Weights of a small transformer language model.
Size: 25 layers, width 320, 4 heads of 64, vocabulary 8192.
Each number is 128 + 24 x the weight over its row's rms, rounded and kept within 0 to 255. Layers, rows and columns count from 0. Numbers have three digits each. The size before them is the row's rms in percent of the matrix's.

# up: layer 21 MLP up, 1280x320, rms 0.0556, rows 674-682, columns 160-319
# down: layer 21 MLP down (transposed), 1280x320, rms 0.0539, rows 674-681, columns 160-319
up674 100:117126112113105100124131112130135135145160128127138114106141134140121124093147129139155083140110128137151148155118150112110117129129128164123140138171128114100098094127142142130146153127112080143114140090049114129154125118104121099128113144088134112086124153169117079114129144149137116103160109099107167085113158138135141113139116153080109161133133113139139113142124100063099125101125117095155157122132107125118188061120129105102167101117176144140135111148116134137150120135123128
down674 091:119160126149140115111104146114158095131125133122131063138121105135132118114152142137116130092126097130119161177117107151119174118149145118140085135075098150111162134099100132062147123137128184136078147137125135133113165150135119156148143163102088173123144142107122083127095105095116156145119124094113111140137144134122129140135099134139138180129136142093126151124129113132168097106138112072139153135096135137117147130114151118150106146121116104125142112129121096131151141164130088
up675 097:104144119164092122166150172165174154153117104129122134070094115153138156144115121114125151153119095139130144164085111139115160100094157170135133138132092108139142083137124127123124140144127128104071114115138119128141124136129104119082134116123098150091152098151168064123135129094132116171151118113123161133145073073125116161191107136124138138136136131140112146150115134112133143148133114122150094128160108105145087109141165132096104127132124120134094058094140135084148132156158105
down675 090:166116137082118145108138192140097127187146168136195126154144104084125151132116155166146163123122128147085106127134127121088090111152129114149143105127158140113111114106124126123162135126152107122129157138135147105123119075110093134121101086151162109144124140123104126143184099116083134109150140129164119131111153122127180092142133126120111101145114116126126137057137119134118131109163111137114112089133098144092163109117110132130145144120140160120125106157100094161091132124137113
up676 101:088146128105117110107132124120113130115121089118143146077119135118163122139114132090135132161153142158116118128084113152161174131143150110117131125115113075089121149155104166115119151144146118109107130124154116129173110088145116126168091093117132076109121138141094088140124127154130144141115159134112180108121134146140120122183147145102168135151113168106170156116124142095109140136121128108141163154084142133139148132155156118126180137080104116134127078169142129125111116134126097
down676 099:115112126137126155142135139180134108116130125140152142126118140100137129149162157137138114131108104155147144103162153123137134083124133132139120128116173144146141147147141126117182170117130149113124141084114174150097108114128160120162154153160107183117131107105147113135137121114140122082093123108159104193106137118093141123139132157176065138128121106111118153132173057155117097118137114116114058129154054104110098123130134141091119148162110148112138145068133121127129130111156135
up677 103:165138099110129121104143161173124097113113092149101126155136097139143098190172142115136171115130077177102125121102126147152154157099162110093145151134098116134129117155118147157139119076108123117198145105115114150088107141154109142109140137073144144084155140128138129094123155114150123160126142143100148120177134107146108124158121157137135160142068105115148153108145139125106112112134157142132107137094168101146118088138100145098182129085119111126111098156184139118131149161096137
down677 106:124127102135152135148104110129149126118105143158103131119109192112079131114112089103108058117129100069130110141116130145145115105171132106114135120123134159123129104090134109117160114156184134133106112145143122138134149125132117159161166136154108127162144158127143118090138094120130132115160166109099115127151088138145114115127096125143120120127147126145166144119129080092118176127104127099171127075157122151100129114131110145136131146172129157109144126142096163104144120106137141
up678 089:133079124146169119160148096166145158130130130143132127126117154138114169132101143108169106162150142143143085130175085103147104115126128118110122116138071077125132158101122148098125136124121164130106134137126143108144092149127162121110115120138160141134115160130102133143142102084144149095072123147105146158123137104123128127103134164113117120148170071128129125143111140115103138115095158172141172156122133128114128153153150126160127189159161180134136092108151093106158162109093088
down678 085:122129148152109112124112150120112170085117146078121144107153131144131139127130116133141186091125114131135131143132092124147150122143133134129124147127123116150138117156154136144117132133117103135136091178115122131166174162123126133144096152131085076126154110159107090092141166121105133129103127109153173155138134112150142141105128136137119105158160130127128114177094083094153095150103133126170118111127139143109197102116140124135098127121125157088146119112078140102146083130149139
up679 104:092091126113139141101100151152175144075146137152191128122122141149126120086108109142120097170114144170148069138133122123153122078100180098130072140113135104177146152095134129152130149110158140104074114082122130105139120124167131116100122131150138155096124137139130177124155092118129162088138144113106136171138148097147131130138111138130064104148142121102175129136103125139124152119166135122117147146123110082126118121142095137093144108179119123126127128095106112069157159146103091
down679 111:130113145124124128154103135158119091136150077127084154138139142133108087084174150134106117124129156136120112133155096056106153130138134100126123114139121117163083143147158097135131128121161138136124126133154135147108107111147155125099130185097103116130124098146132187086111147123149124124131105096135115124142152110133129140109140168093136102099136134158146123148107128132143141112124131073163113110125123115087144185155106126122126114128093123120094164141154136138149088153155152
up680 106:150135106147096132183122129123141130077124103114111132088131146147152108124091096095140167153115123106124124089117098112156109114103110141129136190174121137111107180132125134151158108135088083139133187127140087126181118132109124131103146136130127113099160147157133117153143096102143081134140169158117171112125140128091136144113143143130099077172109094074126105116141085111099092130127149115110117151100126163115136147131130081143101128152118177147128137120110127124107123146102133
down680 103:120102108125139158117137127120137144114158149070097178170130154133115127132152139127148150099140157171120128143171129117110093135149149090113099146097136163157112101118126152101110155115145152100111133145114128141128117144150117130134105191115093146151125103152120100137064112173138159153120084090118118133162129115117063136166106131117085174117104167231111147118124137107143089115110130146128140145127145123110096110125144117177141123127158107129111132147141098127122092134150137
up681 101:110134145149158132132122114116121109124137176107182181146113127180126146154107124120133156118145097103125121129123122142116109139125172172124147144082122093146123133123117152156097116120103134077131157112113141126100114153134105177136109139118139153106098156164147106118162088145111126115127144135111146150119075107128188168174132147116130130109158124102142154123173127107120101129113122109140162145145132082115154108136145158100116124176154142148105103146153131162117174123114137
down681 102:121124126141110135129093112144126128138129131086136103135118132157144145122166113123139180098138136146166092124128091113192140142116099124143155145112120129132110148169139156123154097138140155100164144160168140114161120110108112110118136144137095109149113119124091143137091100107162154141156151088120111115123098094146118091111141175143129093109116122156138080127141097167124165130125092159147149084104148171132104154088148124140116122108177134098142127168175122162117153120164133
up682 100:154132133111105084109123108126137123118134142128124124150146108160153148142108125175134169127127156129146116147105100113095166095135150093114133108126127103083111132098166126120116130130153121155138122197100092103117148099104124167099139129144140127079133144123138136116110082116084187184128131117119143174100125142148122098117139182142075133136138084141155165154150083151118149131108142123121131184118072119131134149135095164104131142138103151139123133109131146182164144159105114